Weights of a small transformer language model.
Architecture: RMSNorm before and after each block, rotary positions, an embedding shortcut, learned residual scales, capped logits.
Training: a variant of Muon for these matrices, 176M tokens, 10743 steps.
Each number is 128 + 24 x the weight over its row's rms, rounded and kept within 0 to 255. Layers, rows and columns count from 0. Numbers have three digits each. The size before them is the row's rms in percent of the matrix's.

# layer 5 MLP down (transposed), 512x128, rms 0.338, rows 110-164, columns 0-127
103:167131148145111090090120098106145090098136132119103120127143145128117151113145142114094134071114132100158120101180132147161116105096076123110128124124124168126120126143096128151152126177103116140177143128114105115104137150175123138133180109146143101165138111129111102166164129154123118158145124150128112097108104169167117110153151090119145116104127133151171112090131135095145109123075
103:158126120169127141097114150136131139132131115081092150141109121096080159104106133111137156144148115148117128143137166144149135117110147177135131086099112143119128133170152153116146120110192106155133129101158150144119099111143124150151133142115136104123158085115138124146141114152102129128134111110087128101132133099146116093131145155100189138141152141105065144085163087081090109170134
107:132114123107110134166130148101118148133108149169157117139155131150113078158094082126129134096117116152133164104150101094166137131132125187173095070106104134133140117115110126096170137131139140135122150095138135147116166169130128149177127130104139119134094154086110152096078165109140159158127122104163120125116146117148108093133112113144097117097110130110108112133101140090140156164158
096:131117106147103117112105154161156144156144096131171123147093158135128147118114110127125122185160092131173155153120131130180125135091176132109159127149101151126128125147130123139141135103114135185109138121117142124125129083169135135114119099127125131140114082156117181138120063126145135149117130159140116130170067113098122157138113110150143141153145167109146117100136086074136151130106
104:156142134130135102095138159112164116132110153126143136094169128077114152093133117132131138118111163113165169104108122083149118097109123105131137136137104113106162111156131117182105144156114151172150126082126103102102132131094144150113086126174133121143110136112126151109161127142086167098147158122103127124179184107103145123137150109120154108151092102107103132136133144085168155117103
100:134149191124092133153087126131147118103079137069128156114134132127153101142149125123159145134120094142151141101142095118158159108140110125116148132091120131159159123111172148079108127139149096127137116186124088126091071137108110108115103148122137146101140097139135082144121149118100162150148137146110086105121159166138157164119106140119127153132145085102158131110131133143102119167123
092:156146109068132146138153087097140154115126122133151145175158124106119116151153139141131149124146129140105121129119139111105124134127119160165160179105150110157127143137121124125128134058118117114158127120151141069128107127116120102111130129166120109110142119132178116099103143134135106133157130202129111111070113131142142122138150100098086129156130090087129153135106096103112155186094
097:110115134149156158134147148144095132096168172102099141090098133135147065128141134109091138144147142128132102091132130093149158091082109134123124136156096117101145105148127132130119106099150103129164151110104087109121128134110127102148144109096140109135162169160134136110126133128147094146129181112138081134106134131171150116095147121087128138134161101129127122115161176151156132134058
098:119123146127138109111096125135131115083120114180139114157097081123082135127139119160129129150122133121140145165134098147163134123128128149176141123132155067098129148129133120147130137145118103177101167078152115102124137113143165162134095116107099171159115137140106090104138090138112136115161132125151128113149142124129126131155085085084093111135133180108124147113080149147136162078136
096:100143147120163129148140110113130111110155127154118140134072122133138103140142090139138125141141114148145149150145134146138096122122045153180109131142104127150130181105098126131143163109135167140119135129136115146084144111101103133138180139123115127163126131120106144134196136167110114111173089178153120127159130108150123170128159078122118139115138138147128075143105148147147161130102
102:117156142087152110111118092163138082104098151142154114152136126105089115150099118134113098080127122198140149092117120100112115129167115094124111109141125146142144156125132090113093110168101172116145136106112124110115113141140135122112155170144111117127076143087111138130154163148110167074121169114124122149158155122112162147149117134109132131127176121096110146092119119134149164119091
101:186110155140107137148146104146119156181119119106134103142100123137143102134113119100139140146130091156143136140131192147115140073126105104163150133121142142136116146134108143102131119116093150126175151133108094101113172097118099140130133127097090073123088157098102140133106139110155143147125099125158120159135124111131107064107115116089128131113128145127144192175133145153128158154139
103:157135146141135165145105104139097140136142138158135167159099126087103064122147127143121082101097099131112076143141137139114103101097117152084135144091139080150151144113145166118148119126161117113116116165131115148147107154114111127129126175130110135091102162119145114066111119145139137094112144188117156122126103140128087106161118148119133152167135134121129131159089129135113144153172
098:119140150079148157090145172147157113142169113106112104095174126130125149123140114134124115158122132169115142102157117135114149137135143115110109132112095130150121110171127101144121142126128157137097142118127191120158127103117103084121132175131145187133129123115166151156110102134111057115124118159102167123157111075129129120149116164130166086148131135138119112122137137109080087129100
099:109172113112112144136146135092113127142152127110115115118100142115127121079112139105143145109146141172135141108176062144128114120178139101117134120130125105094111127132086133149165142137103164098153161128144171142153177129135135127150152158109122148097151139137153109136117116141156069127117126096144137147121121146070115130069113146146104102091159132141103178137128107072105145133128
094:123141151168111087164157119119163150122122122138130085164132123127098109147134130124136103114084145082152119079138103150135150112144106124119104170101129104141117114144172092122125128148130151160170089154176107122098146112116115127131153170136089135118094103072110105107163174130106140114110151146131115131098148099106113127143075110201146124140118142123109130137143123136172139119126
103:144153101153114119102113153161159154158138133094191111142133119120111079126123117169107132105119168116095124095120118083148079171112158088140141123108130134107096135099141124108111104102112138128165123112166133125144113153164109165117116176124068099087139121136088141134128146095094138078126141136135122127085139130150139142110135175092123165144141115154121141150107121112145144133149
102:137150139163137159096140117109182128099174096088097145112108160123140116083093197145143137116099152123139168176102159162079117126137139159148098084108117122112116120124123101125130148130155098145104100128120096163123146112116105128140141102123096145136113105117143106104172127125118093097127130154082128104119116140169135115159117140111148130094155126108172127118146156119143100164144
102:140141108112146119178163149136115092131154137118133119115129135131099157136137129113096094117145134149164114094142124128178118154106123150117156086142132076105147156163186137115108119120135140153132128122094136154140153115127146155075133144094127102148154077118150091145125150150111181091092115096143136076095135153147146138112095116133154109146126137156139115165153095122102106077156
101:104133137152163114160110128180162105157117151163128142123117161139104186135121103133137149132114101120154151111150119102089081132151111111143138102132116098176166125144106111153118147117124122112126150112130177117164122090107120163159131148126101116122165180132123154161150135127079100104105136106122079128107114123164134130176159109120139104128086117125115102088175106135101138097123
108:090133129092112148129113102129088115115169120138113161113084136149140174168132129196126142187139154102122112106133124114100152139122149139083126169105099160145094119126139126133108115124139104112152123147116123160108110112086124126143142112080129122152113148156164171133120122128165138131133140129120126112165151146184142104140128068118119149138177168150123159110137092111109089101124
105:155104146125078136153103147147088134117168105162163149186084120102146116118101094157164162150120121126117144137142117161131139138132136161159163141172132120119138080129148179126148174116119127090136149112122119139139125166143107126111063129150113132110100109140114165136138124178109121126105117118161123139141115149138131110140160120141149153086111083184149105161095125140122116122140
110:138164142133127116130154144128142124162151163079118146138141137130111157133098091106092141163175120078151116122147133130148113133118123090093139162124098116134128106184122090171142118101089124157123133127159103094106137143102145151122165083145103114149125152154132086125089112134106158144151111151142119112156132101141143163079153089148137132136131145126167059127148127115163143157112
103:113117085099141104122097136136164109109124117110163127145127113176147109111144123112075094133131135097134157126104115097114101124158131149127122112184136100119090105110115108102103101151150099129156111104146153100154128175116189146103126155173123121104115115110139115146163111121140127116106144144140159114145196128120153124149115152134096183095107160133092094077116138120114111103135
095:112113125142108127170123104148095132150128131101111134128112078113151122099139098138114149138166100137153111122104117166155086134137113112109163138174109134080069129123089157115170119166129121156137155152167135119112127141097139163154138104116111100145135065136093148111130106146165089062119118153165125152136113171112094146131128139116135140132114125123113130093137129112074143161136
104:134093138136099088136096140137159082141115103152161104094116122095142168122143109153102140155145117094128142106134120124174150074125174150098138143147126145161146153100122109120132146109107135130157131114150097118120138125155123120145139105148158116085117117089107149166125098137104128159168149109155104158198153171120187163109144102144146113120131071143149112119120144144122122144119
100:140097114100155120124135131150153143123148141104162132128118163140137096115095157171180157129156098126161135145126131152116159149101119118081118121156122142152152143131127124100129098161113122157136148112116155109141107140151086135156146096139121121090145105070085115119122193082111139159098115134145166125108117191122127170152155145120119114132112130152109106139113123078153103156086
091:085162155083120162175146094146138158111118134126118133131115122124150101147148090135171142093164133105086149137115118107122118108157105139157089127135116141116084164128131170077124169187155151159092147164145092145125116126134142123147127152125147124084120108096138151155150104107121132116121092133101115095102109092113151114109110102139126130172119099104148128138096153142118078125126
099:095161128131152122121131152093159136146117174142118137157127138149101142171165131136161131125128111114133118146135148187157132155214108115090118131090140134123109137123118130141101119145131117096107086120145146143132127059108086089108130126106141173122102114117143177102135136126139122133099105114154066126112085108121133153150148099135141111108123141118105150091140128126141161135178
101:137095133126153145119123120164112125152103066122159132125136144138180120177104128126135167133128147127115118134141141140088109135176133104147153095097088131080166118082139149108158164132155131154108164122131126156125127094130161141131138148094150113157131118134091120124120103125143182111129149103116102109127120126108134145060171081106115122135143169169139147147120107165130102128091
101:140133125123146171097141143139108129159129136103123126120139132138168122120086117077098143099128184144171131140120141083148098084125117113138104146186150144121098113135088095105141136132130079146158072164141147105124124159079126122085122132186149117151126108115125113116152183132146133078108125118102160117129126136065157157116145152132117142144125122150121136159143113116127139119132
105:111125150117148156084112152120108136138179125130117127102156130154151116099145103113102140116170098158130122164121122115148115122097143158130122136120171080151102106146104125128153171111145033113130102160156134145134084127120126119121105142173108130090092129119172141124123132113107147091137103153102176110123105128130105133170095159094129079145132153116108125151094144151128126120119
102:135126111136139167173141076156088131148146140132135136160126102143115171178154092159061163115133119162153142174133103163119145119143125131158140139145096114128118154127110112117123117117118113107112149144116109082129102132116134142114120119129119147132069182135176086140125123099103175098125199171121133151156145139167118155117147132129097128141138148139128135143106135134126153104115
096:110137148126108104121152147146166088104119166136090106130068090125105107157166181139118159105110119119111134106134080145087118157096147157135138117147113098138172133124150116134113082134074196122142118140094169126141142113111098143134131174127136115123148151162124116117168183111142134177136131140139117141110143122141108141111126101112111143137133124154133180121124098149157117116113
108:110129097167164113152088114139116112097105116094084146122154098135111088174136124140105128156138157100150154100132156103154156163115106135146125126128124104133144150107096145099130086135120168136159108151121098085119135115096126111175126120117104136142181143153136102128112130132138166105135124083182141127115093113117119128114116089148152162114120111139112133156152105133172143083067
092:148127117093116115123157105089138154087167130132139134140140097119108126089118099122121157106122129122067086117133132103139152179156128168100123153115130120104089141145073099162180108142165149113098108136143162102139135209109137125139127101124178133159124132121137129110145116118140129102117140145142118151148153142135096091139138116126111110131124149093102087112175126151127090140154
096:156152095122136148159163094140116177119103144117131152122141083135133053110152116125132155136144127113133146174156137174119159127129090123089126098141184158124135099100132120136153128130122157117139134126132141092156167139161100100110128127097158168086129111101107116131151103142071123144132113154141179104079129119087093114123132149094121107125089108130114108108135136129108144140122
093:154143105108135150094148122108163131123145135139109153134106113124189124132133084170129107169148118127127148145111166174141129116145118154121182131191103159127140115110114154137123160137133109137106113138165114106131091119129083098190100115085089171140151129125123113114108126081143121137132123164076148096129125149129106138121126136109132087115147173127129125134167122115100177141105
097:122088162132143136095125139143134107121062114117167073120113108121134123123138064122138179137171116106136172135146129137139147163132122147115133122129129132135144104121078143124139125141113123126124152088098147131158140121106094112118152164124149097117132108122145179122111120095126142104109130135091100112121133139114113115104136070109094135147093169182105112119135092184114084169127
100:134112125132160133154147126164153098144115087109123088160117101102141125129132102193091084085126114118120175150135114106133101135154133098121120122112061164100169133138109120109152140168122117120171159111136121135158122146132140152122110109155141149134101097124131172157142140133134095161161137103128104058122108116103129145104142092108087103171139149140144119097129139118123119146155
096:131100154154138102112103177110115100172124110106139100118138107123146124088131081100137128154154099126135098168123108163129119139151115125121160155178074082100106105118099129145176128155165103130108141169145126118126161144143138132090113092106085123124113132105149141142131110154137139107102129142138077158164122123129138112133152110162165137071162161123127104134138147133127135073140
101:137149102136116094136113133154121124183130095149130105131166104149118123112124109072059132125112167133134159135157134117159063139151117136123151147140140095075120120142091179142091147156118148130111129095164132124127123116130128112130143156119090108107075129118122125111127128175128117149122106159123118145170130081084177133153116157102146146110128121109129108107137122108149133072121
097:124114067153106099155118154155138113096129086126119127131097105106098107115133111139128084077102074153128132140078139140150125101105165110095135087112118156127104146121133161147088117142145132181114119137131120147123159133157117124133141097145134142134084140135093164123138131103097125099060096149135079099118141121142151115171116145146101133125131174083127122141137124115139117106098
100:087131211123101125115130152116138142141112096152119136134132103099131087142157092167121128138163170141107140181093128124120138123132161119148107075155115106134117141148126112153108098170122118147149159117108102125085091116086135123123119142102131150097129124118123097114149120127089149132172120159101089129130121100101166172102125145130164109116150105148083101124163105124143121128097
098:124122159128134136156089149122140116177129121138162100134128136131135114129132139138132143078113114111119171113129117104137145147177170155153101117151146152131156100135133130171146108151111127132087178115120146118205113108107124102116102131090127139135123112111180147164128114133163128104090142158130148090117128105109118151091130099115149131100115161127148189090113124180096167149143
096:117113115107140134088147143109139085131144131123131109148177094170095123096104128119110175128127172140105128107100112190139105143122109097121139129142123126149157094174081122101141104164136121077149126090100144114133130127146142102139118145153164124088164133096132142106149143154145176121106131161134123163114102081107128107140128142136099157103075163088122103115154108139143139125103
100:157151146099118127098103156126119123115101119134160139089093136104102140113104115109137103119090147131149118163138140111178138113142145110047103134091127125083114112103093120128130125117105124123104123128132130123147123098187155125092131116133127122067103084080100117138145102112062152113141139107121099121152107128107132090144069143110136142151134099116087127112161106129135151114134
099:135156130136116123094125119140121136147106142102129163144131109185100129102135120128128138089104088143126091141092123129118128102174100134144127150125140111133103117115172094159134138155107125102152080142113160104137161160154092130125101147128075087104165121121131128130128191132136129150138151097157171098140125156177124120158149169103161145144065135126151131121124164177123108141137
102:105149099092099118117122103138081089165084143113136172109114081130079160112134112096135166131155114135149126135141119118153150155117154133085130186136141143084114129131119121143163121108145120131165134162114141117134133135094157160107127136122156135106092144133062167094159150132167163149138175141128161122126115115136137150092182109138146109119134113139122105107102165129104133121135
107:135165117177092138114116157129148137151092140119154103143129099097151103141138120139119136134125153144085120132157160105126123138118120097126142104181107126156147122126146110104131129127129157105172114108149117139106095113130106069107148161154135125138099112132086122128126107152167164133111139161103125122167105108086131093136163174111088091137101149084114058149152097146127093112110
103:107077115197127156127119121107125122138133094119115148126105145125138162121075116105148137122130119148084126106154147086099124097156142103112125152095164161156105117109153140196152094133107145160151143145115156136124129151129132127137122136109156107109136064136131136130114091107139120162149134137110090165157137094136120118148146144158149178093109117151140145080109117101119080120112
097:175151125113086141145127099125124163075131111161103174145096178104142137128101154105108122127113158145109166127148146101146134145106154121127102160139148147116155113102131124115129112122143113101116119140091070121128165131136107146136163130154178119104107096134088083113155150113137184129150098104091143115068118061141145139117109120109117142152111123126114149120119099126154119126148
099:147132133112152123137151090160107110127126138153136087120128145167135096097152155121106103154089173120140125135174131095093116147096147111134097130141173121110117130110141144127147102118154136103130170103093118139101143142105122148156113104100154049157134135160153161148126154132129146112134159122128106188144154122173106149108110118160117092142127156094123138185131098130149088142122
101:127127116133122135090118156155150092100148132145093144099149144108124166158141136166110095118138179123133142134147166115116135100150130135115155146115115133127135099139134157127128130140139151150102107148123126135151117066139137140117156166147153082110114130119167113154172121138164100048103140108112122104168179178119150070131128120099131128121089154120157129118107113149125089093154
103:146129095109113171154111063101155186130099145112116144097096154113119095083135142120156126122138137120203146113114182100116130140106110115130123125131083140127160143108143121115111138127126116131114134138124098136086121159133142096122112105150136116139140151085103139111092149134144160196139126071130114126123126119143124140110095132110131107121142060127089124152103107128137122150089
# layer 5 MLP up, 512x128, rms 0.239, rows 111-164, columns 0-127
094:164131109153136126134100154113145140107150156098106108164145120125120115113164155115119109105146127150137146125165158169130120128105113188176117085096119156100120144149107150098154152126176137158126127131136153152084127105151115142167151129100139104134122075120152130153152098101104134145123132121091133100102128121165172107121123100079141114102127121137077142120119106116104062166141
104:149116155110129107171121114166138155083144153177136176121079103138136145164130154136142140133095152146163131139166124139155132130104141185113138071110153134145120114122104160117139166165101126112097165115105135122171142152122145137162120120145190108134139155109128138153072126086115152105114145114102081117150106120117102105131132112121110109119108135101138102115106147090103153126122
090:136120142092102165088145127117146094170116113140143111187138158129152154127104109185137125143131117123147120103125157134119156150124141132127141083141151089116164100113065161138121135139133155139102183112138153113083129138106127123136114090127147161093111166097154119124110097160129113149148134141116112129176092155111165104090117135110071126118125097150142169131155126150120147142149
107:157100149107121143132150121147118179129096088136170122095129094117130115129107137121123129188118114074114165132132140145123138170085119131118097132121088106115145117131122118128189126124142120147103124104168184156127151130156127154115131154100110140104121086117107122133131097135162134108158155123138105080150098154086159182141159157147146122145142123122136076130165126141155093125148
102:108138111141158109121144149165130121104164116149140121174064102152132105108123128129093147068103151124140142113110120114108078120181129114104154121140106118097127139143117168128101114127136158182103098103144150131165121146149131160141147147095119120129073101073118112143152105084123131095147159174136130116162109123125127074122106120136156127103130111136102118115134102126120111100088
104:119150092100097138135114128143152108100140113120124178080138136081095123126102099156122119114148154146133132121098132134115110110120132150107110119157143086121134135173117149141135072114098144106116136076160117143072126099084119134137129116117130112109145076133131150145125171139129094101130130064109130133111095170213122130140141113122141097135096120170102129128155136152139147124128
099:096141104096130135115145136101121102142136149110130116138133099185111160146093143119111155118111108086156163168152134154115156091102106075123133143104088165130090107106148136151124164140126150126125117161166107077137114138135126144143138133099158114069117138075150119138135113149124132107122100136107106077116137104094103151129154094093143097147102108106147154114132164096092118134097
102:087124125123084108136142127175118113115134132169100091183141092137169137121158118120155153154127107132119106135126121143126145146160141158121120120123140129131132124174146135184147154102107103096091157091122131088146127147109148103104125134133122121136142125164154091092161107143141122087163118163091086122154114152126149152114082103158135147141132083123135121093125166134155169119076
106:112115151188110114141163137140135178163134133092107144135159100125140092165146146201141110153133104146116129136102145088106139135104142119120108123165156118140120116139109124180113118124115167128080143154130102174145121126127153118125137129114105086138151153131143144213098109122121110130132161178130115138093134136138121122153140157115120103162105118155134121149135146116186115116152
107:127158137147115127108151118159134169120116122101136131131106106153167090124147108074131127113112136177144100095154102113110127145087099127102122110135125158112120131097128099091122103170103143134141121121128133104111140128115125107103159146126121118110085098085100143142124138152166113131135164143135089127158124164132188128142132089114135136140117057091147106113118126123127111201068
101:157119119139148156140091124111118144146136115158105179099142136119135144139079056166106147168114130134111110147155079121160119165145160168127152146116139122094176100102134101146113136136147187143119149143146141153133148096144120150119148164155119145086155126145146150127107105143125123140110120129114165133098121146156093166161149126167125111164123095134081105094122105117115109148114
099:131089125127126092164126159140143111142125096112124120101112122145130151154106156112121157171158146136110123180120117106149154120172153139135168105154113151117105150132141104166140103137097151125118103062153140152123148114105131104085113104126103101171162100118148122132122122128139099185147126086131093136142127134119160129100127138173110089135108117123075109058157143115142145143105
100:074129128156151147129117120129160156119129115153173156105115133140111137166081113109163157115117109105161092142097136131151126109119103120156151102164137129104154092121165145171115108147169157119096097107082147133119117135144161141107132138101088132147127089125119102088166082115104094120126126119160120118129169128108167134091161113167105162124115103141102101106126150117125150088101
097:172113118170142141151120116111106127114111108107098178088105121134119150131092124084140151065132116133079157144111120065141141140136170151151095146160096096201093147142146108140099129109102112133106152133118125137106104151161123130131138098118145113114107139122065132115157098135112166150112119159157118129140151154134108144128143104119117155170109129111104144117117157136162120140127
100:123176139153100117107126147136172134121131132172112096161088105140147132140105134107178156136110111121138120152150106104118150125130107138126126155155096112130144136179150136116110117132135143131139131180158113130106163129133118164107148145133073117143084103097159117133138152169128130059131155153193114106106144103083111124140131135162103094123130110149098091139161151104128137154166
097:126060146123094155131125118128088111122118142093108110159112139170103139177134142166140139118099105137145116085120117163141106130109096110127130117149147112115072114109129145113122130164134118154131088128145131129080119142113139148095109177150187131134133090084116156084097129151134114151084121110143079137111152140160110125091158134135125109141136114115127114168095150101147126129080
106:176158157141148156099150120122147107085159108123108170126131133111136098105117161120137113096077111119132135159112157179120151147119118137132096116112084117116111124124169136093161123124147118135103135140094089118096153111091093143139143086112099098165115100120124086140156089125140107112156116135063107123112146124161113091144120115094137175134158078118139122112140147132108100121140
093:119064114118140099138097112125180129126100120177119153133128146118130120160103132134090127102122119127136121111136137132159114133081163120146100096148150124118122135147154099114129142173131093137080109151159076164134141147114116158140118079106126144121097128072073129114067112110122172122159175089118093142116134126101092136103108138122124128143126119114147137124116142107168167118142
094:118161105100143124153135161123153152135148138160139121133135115134135098098107126149113144133119115113120126130138163121157182111124154140148165145137097120111095148146117161111151138151133098132137087091157089114107134122145182089101127112122164140115138118112142143125139064148147111131182172109182136082172136136084114147094159108091147132141170112124121104105117124157173091144136
115:102111137111132183121126085122117110103162167166117139168047121134109149142133110159158152149116103111122128109116097141076129149142171101094122151086100141130109155103121101132097135090158081084111132123099121139108120122120147159130089135100107129133129139147158144157125118103167153126162097141129114128106147128121102093132108120119120144134171167129117175116144092125138095114142
098:135161147135079135124122130161127111087132138150178140162092110119117118136126091141157129140127113155132118161082114152114161147114130163121137137125149124136170129157144163099173164095099120094104150127137107125119096156125088154080075088170165159178099138153115110151130114123145117096102122126146126132133116126112113123136172111132175139108159117154157114159136087144157143107144
111:131134144126123099154135146144086118134101135110159155107159174148131143162146125135113154124138098156140134163118141119128108120074159127134127135156116133095144185152157141136128152127181106102110104103079140142114118136136173116118120183111147177096156141117108124162102130120155143079150199140101135117133134108090106114152148127128148139148137087155111138149153164101123164137162
104:130123152113095139118145149149164130094163119099116092150184110112057155129080125119165143120155169152108120113116136151117130157119120159171090123114141127070158101126115126168150088116105144136151078150133142086140132090126106101149131101116144131121134166147113105161109133107134137148137111116129102121127088151112116093153104127160148125169105128140147141175122134141165141124101
098:155138115127153125091137175101150105110185134123140084104116134142139140119149151135131160137153125107157165126117129123121130172113119136160117104143172150132151154117137147130169169140166103147120114123113144145124133145158170134139130199129140101093132143098131137122152133127149182133111163142086169113120146151157122135134122149144087160142127171131169134149086207128131134117133
108:146142089114108129150141156123124107131097152101168087134121073083168128115096134132122086078131120131144152088138130100113091112139124124107139110177117137101163085122155111105080130094108143119129135096154134167086140140115094122158137119184122119150120126108129104115135125180131127141128062134171106136114127123136166107082116115096142105118122121126158114140115127141093118101117
109:157150129083134111164076146150143169115168150097174099109097143132119131132131154149130136114137122137147115139140124134104141131101143139116102091108138130108164157136134150131119145112138116150127178134143143102148136105114065144096108156136145129167120145078114096176110143145147169160147103090150127132145105117116155155169146125078136149085110175105092108149123111078122113124132
098:118135128154136129127189133157133115142151159121175126096116123123096105133136119135122150142098126141154151111121117126125134177114139123158114139090156131117095131126128149105120129120128126153106115145130160102127188185114148134101107146103092170108125090129139117140126126154128157091085122195111143105101137107157131150077133092138157098092087149120128105144155083186156151152114
101:116149130099122121134137114113145138126135157110093156120159167152143126127129111143112161145110160152127080124155117158159137124155150150104116128131124153162104159121138132129137098143164103153097135109120165083093143138184102125095099124111127104127126083107119148168093103127163148164162090103113165086133126106167105111134091117108126123185130153157109119129072132161091104141152
097:146178074134155106152119106118099137097145102166141123087120138137140100131094119102105144099109131136129110157096117120168145112150150125110146124071099114136096164137147190115126137104133171134103165140146114187148125128128109129123096186143124137149159132144096115133092107150120149148171150144128126136139145114139100132112137085127113139155091120092132133077135098160149123149090
096:097116123161130090120117158140167106147168139139129118107098183097149093078109156144129100118099154153131134103133100132129167117123120152110100143078082158167109115144164106125109155111158162124164151117138121126125127092164111136131132185125138126147124135107141094083141123124117154103119098136137149128106144132141099129145128165144106162124193106111103132144141118106063139135114
105:135114114145114180138084102088121113124132151124140123106145145158100148143125172135152122115094181135110125151155109146157137138093115141122147100124128127138161124104121109084161089110155171114100117100100130124133120119117140130179170088168162119148106082137118131145127168148085135136153098067155139122147094141117111161094170136142142132154125158158124099090109108146116144102143
104:116082106147138124202138090149112089133152139135098135150106145140111126178132096154140156158157134135128164193107111151132112133133108138154143116134136132115145168138137114158151133110085120114115167109090114109162113145166145133124071087164110134110133144164169083131146156152165144110132128165136097136108118126093173146117110141122101145127127110129113125117098095134157126119156
103:134105166130093107089099155120084123148118142085124135149144138068116114110115116152160123119098099166152117103169134118125143129100089117127121120092164158128142149118098160109130151150118111081107119161128120063123156115169127129155115116108097148139080174109157124126115145097098115131134123113105146126136149079131136132133105136104134128152125174124117079116115144098157120085168
101:105148121128136107140123124162135137134123148128127093144115107108116103100113137162161099150170115121153164094092120111125158157154094156110186113109115144095130108120115165129097135155105156153143099125124124149122168112112140106135140109142126123099107175129122110148157113148188108100176093162155131138160104112159175135133109200103156095109160155127104141163142125118124098128142
092:131092147140106091141114090126115098144152080121101100134150116134122104145159145089142093130159137070115106127122122146129116162107092120115111080142118156105116116112105159135097139143134152159137168127093103119154174136119154139104086106142120124104104152159116130154085121126126150126157096082150150102146114114135131164160081101148168122121118091117117104162163180117160132145131
092:157115167080135097164161147128103116147163076125148129078142098143101123137151108109128112118125109140148080114093114122134166099176090114110128124133160160117126142081163147130098119108145112124065129105099097127099127161105120165098147132152121100081120110116135113168136118127134110106155097142138142107168160103148106144137117105111120172137113140124116162142129090126169142129120
092:134109134142135112132103167131113126108155095090141099137148124151147106162120101116103158116067113144129162153120115176066163125090165085133153101084136121149097157167159101097134128133121139142165110116132182112107139135139134112104128106131150129107118127086139161109114121110084133166133104141158156123124127136166122177114150096121106122140125139126164088110122148154089161125139
090:109143128129164075148117127159108117118112101131123100128113076137172095136127130138106148132144129149148111153119155099122155110127110135143126106117126170130138075139110179127066136115120118128116124125077143092119134131106123140135129182127135135129145128118096117088098121092149129116176188127125103130138129136142095125118139085110109172152126163131126149143179095168164109177165
095:146078069093146155131128124134111115095134077115102092133124095087139102130156150179106135157161109131125128154136133126143177092108142142162109158096100153115152143138151163133103141131140136119094097148146100110127146141105130145119113126152110109153136122124133201130137092103153111108127123137113117120125102118117176155068149079100089136129125129143151148091127097120119151109147
099:123182118141075083150143092145113125118114120123154136155110136089111133138125148118135160129095124134100187112129117143166135114119133150076109101110174131131164139087165117128127128101110120075164104073107141158153103123121135117123181125129116127157101165155106132116082143126133119122115097118140168097114130096120142117113119156100118130142100118153103152106098092106078108141130
104:143099145094138170140101151131143130132141120112136095159100154108148140130134126155143140111126125124135109146138146098159134116159106163141147100164099161071117173139084134091119130130146126123098072188132091119100104118142158120088123142110129101086140101095144098157148139143108172173137142157119114124124144126116123125176157123163141083121147142158140146124130061121122137144103
097:132101102146099154149127142141112079108119111161117092108157115158125102116128172126146106108130070198132097144108145153133107114125160122171078098097148175125124144136092143114133098117135122097116171112135089139140156159139128147154126104154128125131122173120107076166118145133091158137092157135121124118108120117133149167136130107141091169116142144147142154138102133104132155107097
104:146119132146112149099106140093106109107123139174100135122166075123118133138136099150144150146129124130137145122130094105110127091097154063089085101122118098121120101115138136171153157148178140132136130183094141098137114145136103129138184184119119097146179133125128084143139112124138108151188118114083139157097135094117123141127109129123134136124126129133103096159125117137138140164157
091:118156136166130143124127176131103111118156140134120149082121086156090143112152117178126146166110146154132121100099146094088163126153111111134121127114091135169089182129132146064139145122149079141168142142126147104134176119161142115102093107127172129100136147142093113139147126142104120090111101131122153109125101170128140138171137147149109119135142109144153098145128109104166148137148
096:117151136103121110148137104122132117105139138140092159107148115113096147099121112175153159140131153141126135095111096147133135135123127127110156194104157120204153100203135169126121125173110131101080158133112170139116104165106118100163123137128134168105170095160125112126155109125146149139133135135133145141143109140114161132128094111159131169142110092114137122139149130163099137124165
096:087119134144138121139157175098165130124174106168145158157150108123169143142112157095065176119107103104080126129114116154131114147084101137124108088155114125159096153127106117114128142177123139115158152118185171141134124126090113101145149145122119126161124153158156153144137117141158142133111095135124165104135147115157101130145185156137148151119156116108134099144102125116121127110116
091:114174131162148119081135138115133143087097111107137112136104115141140126101146144129101148115158116120150143127124127136100106142091088127147138137118178095151116112130159126136157109095137161103157098103131146129108139204135090134098120149142081123153177096108121153153155082117108138130163139115107157149103123146172140146132135184142130151118159118162187130122119106142122090153114
098:132104139070123101079148111113139131111109173144125154093069109149142129109109123087126119151138121146146155148163157131116138156102130124125140153107129138112090076162116135137133153128140164144122164161166129140129135181096137152138119123124131144129138165094121137116130111150093110122174134155109177139151071150108099167114161114145135122141161125166127112142147150168077103111118
110:167115133145117132081166124136144121137101159121126099115130121086112129076118144154123152132120134102089089182156106123121133143132154116124082138166112148128128110134108115153114149127138140085153150136164129087125130166139111110103085119150122179128122102114163113153165080157119154133123139110094067135153141135112150075136151149105140098162153108127111086129154099136111106124090
106:109117111147144126121119117115125131148126115145101140140106120135144120158084119115150124085118103100120149156163124072150122102103158121132149172122108170104133082117152120133108107150086108154141146128160147158072153149109115088130110137121121149108112121168109192132158130103117178179149145120108147143135143086126131168147141163141113117099105133081110086101133128140161103096158
104:151091118137110104140119128104166098103118147078126127119112124142119081109166207146133108135146144167134163110128154126090133122154158107136103149132141157093097095099098096146125130139132110128156108132090099131116122134093090138108160136130132151140116149141130127115156158112137124177149152148145166120093168110170166126134144143161094147114137084115173104107166150122113150130105
098:132101134112128123124152108153167159110121108153119109115114125143145120119130144113119097148114150117179094087158147104111095117080090094099141109167132114102108156127078136103116089122200121088086115126090128140161098108163095149138103097106173104138071116132119132148101129145141134137104136149107133128153122149136123157118112147165130105113133135094132135163118093142156114160164
098:089126078129149153142120116108147138143133112142139145134172082179104116100148101129178142146112124119101110129118136160157153157161090118162106135162124174093122129115125152170126110117159158141087148124092110117106120099130117099108138169055101144103087102129142153138119111157107138134146127125121132149099063129126153136100115105113152122173100121123102106116121131109133121100148
104:127136113146124116078132152137109088135159116128117114173151118135148169139076126114078151109116121115136080164136120152108138141137187123136156128134157132161123125145087133111140125125121114165150116084111167103141101139173141153125154133102124153098093113150162125150170131115110132100079093159111129143158127118092135104158190145140131141146127149136140162140134114158111152073149